{
  "n_layer": 11,
  "d_model": 448,
  "n_head": 21,
  "n_kv_head": 7,
  "head_dim": 32,
  "d_mlp": 1792,
  "vocab_size": 4096,
  "activation": "tanh_gelu",
  "norm": "layernorm",
  "norm_place": "pre",
  "norm_eps": 1e-05,
  "positions": "learned",
  "qk_norm": false,
  "attn_scale": 0.177,
  "bias": "all",
  "tie_embeddings": true,
  "parallel_block": false,
  "init": "normal",
  "init_std_qkv": 0.0315,
  "init_std_o": 0.00548,
  "init_std_up": 0.0315,
  "init_std_down": 0.00335,
  "optimizer": "soap_variant",
  "lr": 0.00221,
  "lr_mult_up": 1.48,
  "beta1": 0.95,
  "beta2": 0.99,
  "lr_head": 0.00342,
  "grad_clip": 1.0,
  "warmup_steps": 200,
  "schedule": "cos",
  "final_lr_fraction": 0.1,
  "batch_tokens": 65536,
  "seq_len": 2048,
  "doc_mask": true,
  "train_tokens": 321800000,
  "steps": 4911,
  "dataset": "wikipedia_en"
}
Each number is 128 + 24 x the weight over its row's rms, rounded and kept within 0 to 255. Layers, rows and columns count from 0. The size above them is the row's rms in percent of the matrix's.

# layer 7 MLP up, 1792x448, rms 0.115, rows 779-803, columns 320-383
size [ 99 101  99 101  92  98 105 100  97 105 103  91  96 100 101 106  96 104  99 108 101  93 110 106  92]
[[147 140 105 110 132 123 141 133  87 141 133 116  60 128 111  96 160 165 119  99 103 102 126 139 121 139 161  78 141 119 113 128 109  98 107 120 106 130 157 135 141 114 133 120 140 123 131 181  95 148 156 144 122 173 103  98 160 102 148 130  98 144 143 149]
 [118 126 126 134 112 153 160 157 150 106  84 115 114 109 128 127  85 107 111 111 145  87 111 125 151 139 127  97 141 106 164 134 103 140 129 134 106 175 152 132 134 139  91 113 137 121 134 140  94 127  90 148 121 123 155 137 140  95 153 106 124 110  98 105]
 [157 166 130 140 132 177 154 107 147 154 135 152  85 120 156 109 147  89 136  85 107 108 126  91 126 106 119 120  79  93 101 166 119 106 103 122 122 144  85 175 116 129  84 126 140 127 141 136 151 138 159 120  98 113 172 147  88 111 162 155 146 152  95  95]
 [169 157 148 123 126 107 163 114 136  80 155 110 149 167  96 131 158 105 131 140 143 128 150 143 141 149 153 187 167 108 150 131 138 109 141 140 123 133 130 133 108 121  99  78 147 146 158 137 131 115 146 115 139 125 160 100 110  94 165 155 132 123 130 123]
 [123 165 115 149 152 148 119 113 150 123 102 148 114 150 108 142 160 125 155 119 157 142 114 114 157 102  98 129  94 127 155  84 123 115 113  95  92 166 103 175 148  76 135 130  74 132 142 116 136 160 153 143 119 106 149 156 108 202 124 103 142 149 148 145]
 [140 111 124 117 163 109 147  97 117 124 145 147 142 144 153 129  92  89 119 106  95 107 123 128 141 111 135 165 158 134 125 140 129 122 143 115 124 170 132 104 117 119 163  99 132 162 156  85 133 124 112 102 143 110 128 136 150 150 125 146  88 131 150  83]
 [148 129 113 125 137  92 109 141 156 112 109 132 104  99 162 154 142 197 114 128 140 136 138 192  94  90 171 119 108 102 104 154 102 128 111 113 137 133 108 141 164 167 132 145 121 163 144 103 109 130 113 120 116 114 126 141 144 161 185 134  88 110 131  88]
 [133 120 115 124 111 132 137 157 106 120 107 136 136 101 107 136 156 124 133  95 112 115 132 123 140 121 134  98 149 145 129 153 138 117 136 110 118  91 119  81 129 121 118 101 105 130 115 151 146 163 160 141 121 139  93 151 104 142 145 125  88 134 130 147]
 [ 98 143 115 136 141 132 101 153 140 134 121 174  99 137 122 127 138 143 137 106 138  90 124 202 160 157 146 138 103 106 115 107 137 173 118 116 147 121  79 121 124 156 125 128 158 134 113 127 113 139 169 140 126 131 159  94 133 123 142 144  98 138  78 143]
 [142 164 115 162 135 104 108 124 109 108 127 108 153 176 179 147 157 123 161  98 115  70 146 130 137 102 118  99 108 123 115 137 123 146 148 124 136 107  89 108 122 156 100 100  86  98 135 123  93 107 100 179 158 106 113 111 141 116 139 117 118 142 143 108]
 [114 119  85 149 109 130 110 149 128 151 154 119 113 104 105 143  83  80 115  99 162 119 149  98 115 162 141 144 133  90 135 131 162 164 114 159 163 126 122 105 119  88 160 149 125 115 120 106 135 113 122 150  95 138 165  85  96 112 122 124 105 183 143 173]
 [113 107 106 138 116 114  91 117 116 144 130 129 110 129 149  93 155 104 121 116 141 141 131 142 196 144 136 143 102 139 129 110 133 182 144 120 164 109 113 130 120 121 128  89 155 161 126 115  97  80 170 127 118 117  94 133 138 150 151 133 121 129 109 142]
 [150 157 127 139  79 115  89 116 123 106 126 134 148 111 166 137 154 134  94 149  98 152 155  91 122 120 108 173 156 117  90 128 126 116 122 151 146  96 151 172 160 129 122 101 108 106 109 136 138 126 140 140 140 151 103  91 127  97  94 137 150 157 122 115]
 [ 96 124 138 140 150 141 152 126 120 153 118 164 151 103 130  98 136 122 127  66  87 156 113 140 173 142 110 105 130 130 121 106 156 125 154 112 138 120 156 111 136 160 136 104 164 171 143 125  91 109 153 104 138 145 102 132 163 150 127 126 107 146 121  99]
 [140 147 125 193 132 144 119  92 155 129 126 123  97 112 141 142 155 142 175 143 118 143 120 178  99  94  74  92 130 157 141 138 128 117  88 110  98 154 128 143 118 130 147 154  85 171 141 137 132 119 117 114 138 186 148 141 136 126 141 154  98 120 126 129]
 [143 116 140 129 117 159 150 193 117 112 127 130 169 141 137  98 106  99 164  95 168 121  95 141 117 105 180 157  66 138 133 134 105  93 111 111 143 141 122 130 172 119 116 162  76 163 143 137 118 121  84 140 121 142 152 114  92 142  87 155 114 113 134 113]
 [116 122  95 104  95 146 131 109  92 116 123 137 119 124 131  90 119 188 155 182 104  98  95 131  98 134  75 133 116 161 135 123 166 125 113 105 114 166 137 194 114 157 136 114 141 108 135 141 187 149 149 121 132 138 142 151 141 130 107 179 134 141 111  96]
 [139 111 153 130 130 129  77  76 152 133  95 135 154  40 137 161  90 115 125 133 158 117 162 113 115 120 107 131 111 149 102 139 120 130 170 160 119 150 109 144 128  96 131 133  96 137 183 109 117 135 125 143 198 155 134 119  98 167 110 114 160 119 114 130]
 [109 131 164 170 137 122  99 115 126 131 102 153 113 127 150 119 114 106 128 148 102 108 172 165 122 138 173 157 190 142 119 122 128 143 146 125 105 108 142  68 159 133 131 125 115 152 121 164 138 175  91  90 139 101 142 177 129 157  99 110 106 108  93 128]
 [146 142 135  99 160  65 119 124 143 150 134  94 133 130 152 168  80  78 134 137 117 149 101 117 120 167  95 142 123 143  96 129 122 145 146 151 126 181 135 184 141 125 120 110 126 127 156 132 111 133 109 186 163 126 114 117 185 141 153 143 145 120 145 127]
 [117 146 129 136 158 166 157 107 142 135 125 144  79 102 190 141 129 171 148 106 134 128 123 118  83 128 104 142 124 142 159 108 137 158 124 148  80 150 118 152 144 132 105 113 104  92 107 120  93  86 153 149 163 111 131 170 116 130 136 151 102 141  68  97]
 [105 116  79 104 124 124 101 137 160 107 184 161 136 130 124 118 100 114 148 133 125 110 155 100 120 154 173 113 142  90 119 103 132 154 115 133 107 130 148 116 132  81 143  81 107 153 128 149 125 107 162 136 120 125 113 128 117 162 146 122 114  83 157 147]
 [116 159 107 141 109 139 149 160  86 134 136 148 114 105 100 129 146  81 149 107  79 143  93 145  96  92 105 158 146  91 142  95 141 144 156 108 114 153 145 101 104 100 144 144 132 122  76 180  88 125  87  98  79  95 156 107 115 156 143 156 127 116 123 143]
 [137 144 129 112 127 147 120  85 105 134 138 106 118 106 111  98  98 121 121  98 156  73 135 101 129 165 170 120 138 120 127 109 108 139 144 131 162 151 158 137 101 157 168 105  81 145  95 139 132 156 128 137 146 135 139 100 138 171 123 153 102 119 114 110]
 [145 130 133 134 110 114 137 142  92 162  96 129  73 136 173 152 107 161 147  97 108 130 103  86 106 134 120  88 130 112 120 131  58  97 150  97 151 151 182 161 114 138 105 135 149 123 124 103 136  99 103 108  95  94 106 152 112 176 128 121 136 134 139  99]]
# layer 7 MLP down (transposed), 1792x448, rms 0.0787, rows 779-802, columns 320-383
size [113  88 102  97  96 103 102 104  90 107 102  95 100 105 107 110 104  99 100 111 106  98 108  93]
[[133 150 153 117 119 120 104 153 100 128 107 143 113 158 120 171 156 133 113 179 146 195 183 112 178 134 116 124 125 166 140 170 157 133 115 125 104 134 137 145 148 160 115 136 119 117 140 140 113 139 141  92  95 101 112  96 110 130 123 112 135 114 135 133]
 [144 101 116 100 149 128  95 117 133 149 139 151 160 161 118  77 140 110 135 132 157 127 120 164  91 164 166 124 154 124 100 138 141 112 123 145  93 143 123 119 135 132 128 133 142  91 130 154 140 102 103 122 149 139 176  98 101 154 173 126 115 112 130 116]
 [163 152 103 161 162 126 148 101 114 114 156 110 134 117 137 144 165 111 149 113 160 131 127 127 129  95 147 163 194  99 159 144 108 109  96 119 168 126 115 169 136 115 156 115  85 108  92 105 155 158 132 137 130 146 138 106  68 110  90 159 156 136 121 157]
 [165 141 138 103 133 115  98 170 146 144 137 113 149 162 135 137 124 140 165 146 152  86 191  81 188 109  75 108  83  92 120 118 109 130 128 160 132 119 139 124 119 116 134 133 110 102 107 121 117  97  87 127 127  79  81 113  81 172 140 173 151 127 129 110]
 [126 129 131 150 114 139  83 148 103 178 124 170 131 126 172 120 118 153 106 142 173 109 154 137  47 144 128 171 120 160 127  91 120 145 113 124 120 157 121 148 104 171 121 121 114 107 162 104 112 107 131 150 103 154 138 136 124 120 124 172 163 116 138 150]
 [157 141 159 138 106 142 130  71  98 116 119 127 147 117 146 142 116  97 122 123 160 122  95 148 123 135 124 134  90  88 126 166 126 165 129 130 109 124 130 109 139 125 113 138 168 130 117 132  92 131 158 141 131 123 176  86 107 142 106 134 137 110 154 118]
 [168 103 127 135 108 119 126 126 123  97  77 106 157 131 113 131 101 168 128 158 117 129 119 163 156 126 161 161 131 167  97 137 172 157 172 106 111 135 177 146 159 113 134 131 158 159 136 166 129 145 178 120 145 152 146 143 122 115 141 105 115  86 142 122]
 [128 106  92 165 139 135 163 120 124 114 153 165 121 138  96 128  96 161  90 146 162 166 118 131 153 139 201 148  95 139 127 119 140 169 126 107 137 103 128 137 142 133  79 140  84 138 114 103  95 112 109 160 133 113 122 141 143 141 104 151 129 159 166 124]
 [127 100 156 105 138 173  95  92 117  89 139 145 114 121  94 165 139 150 148 135 103 110 179 134 121 141 140 131 153 160 108 101 105 111 172 107 154 134 126 144 161 139 127 154 132 103 153 132 140 136 112 119 153 146 127 133 119 160 150 130 108 150 124  97]
 [102 143 145 100 120  89 175 112 100 107 123 124 168 147 172 143 142 105 145 129  78 166 135 118 135 141 169 149 166 126 152  98 115 118 146 136 127 123 162 131 147 156 139 141 137 130 141 161 155 105 106 141  82 149 163 128 129 150 117 127 151 102 126 125]
 [128 125 140 136 149 124  95 120 149 138 107 146 102 132 122 145 139 123 161 159  79 179 118 115 119 143  94 145 167 140 182 164 109 108 147 142 120 116  87 131 143 140 155 159 119 128 159 107 109 130 117 157 120 131 107  83 112 110 113 116 134 102 128 159]
 [129 156  90 130 122 133 124 133 134 137 101 144 133 133 105 148  80 162 127 123 151  98 174 137 141 118 145 134 145 156 135 120 129 129 167 102 124 129 145 125 121 151  78 127 130 175 150 109 149 139 146 115 105 132 114 110 105 126 140 146 144 116 160  89]
 [130 182 139 140 117 118 134 114 132 132 158 118 125  96 148  85 176 131 101 168 143 119 115 101 115 140 143  86 126 128 165 108  98 161 108 116 138 101 153 162 123 179 148 149 129 151 141  83 107 157 124 134 109 129 130 143 133 158 141 107 126 140 149 150]
 [155  89 143 181 130 104 102  44 123 132 126 102 138  89 144 129 192 123 132 101  96 123 148 110  87 171 148 147 134 129 116 127 120 110 107 162 130 150 118 108  54 128 101 143 117 146 128 145 131 151  94 136 125 153 131 141 146 125  68 115 156 123 147 102]
 [ 93 118 143 133 140 158 140 111 128 154 125 134 152 112 121 177 161 134 134 132 133 132 164 128 116 123 137 136 136 158 119 139 178 120 109 115 113 163 146 121 106 135 124 138 113 123 157 162 141 129 192 112 144 154 127  77 101  98 135 138 195 127 139 154]
 [ 80 156 102 158  92 156 146 137 155 119 154 121 120 125 130 110 185 136 117  96 163 143 128 127 112 122 153 106 114 139 144 134 115 157 130 141 180 120 132 113 155 126 125 189 103 112  93 128 176 119 142 131 193 129 134 112 122 127 153 131 127  89 146 194]
 [140  95  98 148 148 100 151 123 114 133 100 102 145 163 118 156 104 118 169  97 133 125 142 133 109  95 103 157 121 107 145 150 180 127 133 150 143 102 141  97 133 112 110  75  86  66 163 137 141 169 157  97 137 116 135 107 124 130 118 147 217 140 104 141]
 [131 132 131 126 134 131 140 127 138 113 135 146 158 153 116 145 102 120 174  97  97 127 125 107 108 111 155 124 128 100 160 130 102 149 142 171 135 143 143  99  98 138 118 131 177 144 128 149  88 133 147 131 202 133 146 102 159  94 119 134 126 111 109 179]
 [ 80 126  98 119  93 130 120 108 122 145 147 134 123 124 139 132 139 166 100 115 134 106 162 136 142 145  89 119 108  99 144 148 120 120 113 139 152 142 158 139 121 145 117 141  79 100 177 167 110 165  85 148 159 119 121 115 138 135 146 127 114 100 198 127]
 [146 139 165 138 113 120 102  82 124 126 127 130 107 114 159 132 169  81 169 101  99 160 124 124 142 145 150 107 170 116 128 162 114 159 102  79 125 129 131 135 136 139 153 131 110 144 151 144 174 121 158 102 132 119 158 141 114 104 124  79 122 115 143 151]
 [111 150 135 155  77 110 166 134 157 160 167 142  93 117 112 106 139 113 119 138 107 136 122 109 101  76 113 127 141  79 140 120 115 130  94  75 115 136  96 141  74 104 135 126 142 129 103 127 142 153 138 152 127 105 171  95 171 109 115 105 136 152 161 111]
 [138  67 140 112 139 134 133 106 136 128  91 130 124 131 123  84 110 141  98 111 119 161 140 129 101  93 153 116 116 144 123 124 115 138 132 134 143  92 109 123 177 114 123 110 200 146 164 108 150 123  83 167 156 113 128 117 101 138 135 159 117 139 151 107]
 [ 76 168  89 112 117  64 176 133 193 136 157 119 145 125 164  91 125 136 143 168 141 138 116 142 126 109 108 116 101 139 144 139 132 132 130 124 123 119 106 139  94 142  96 128 130 144 145 133 135 170 131 127 109 133 135 118 110 142 126 142 165  78 103 174]
 [113 130 144 135 119 128 128 150 162  81 115 107 100 108 140 160 128 150 117  99 113 103 147 153 118 136 146 124 147 122 159 193 158 174 111 147 158 115 128 152 121 114 114  98 119 110  98 121 148 139 157 128  67 119 168 168 121 149 158 144 171  98 142 157]]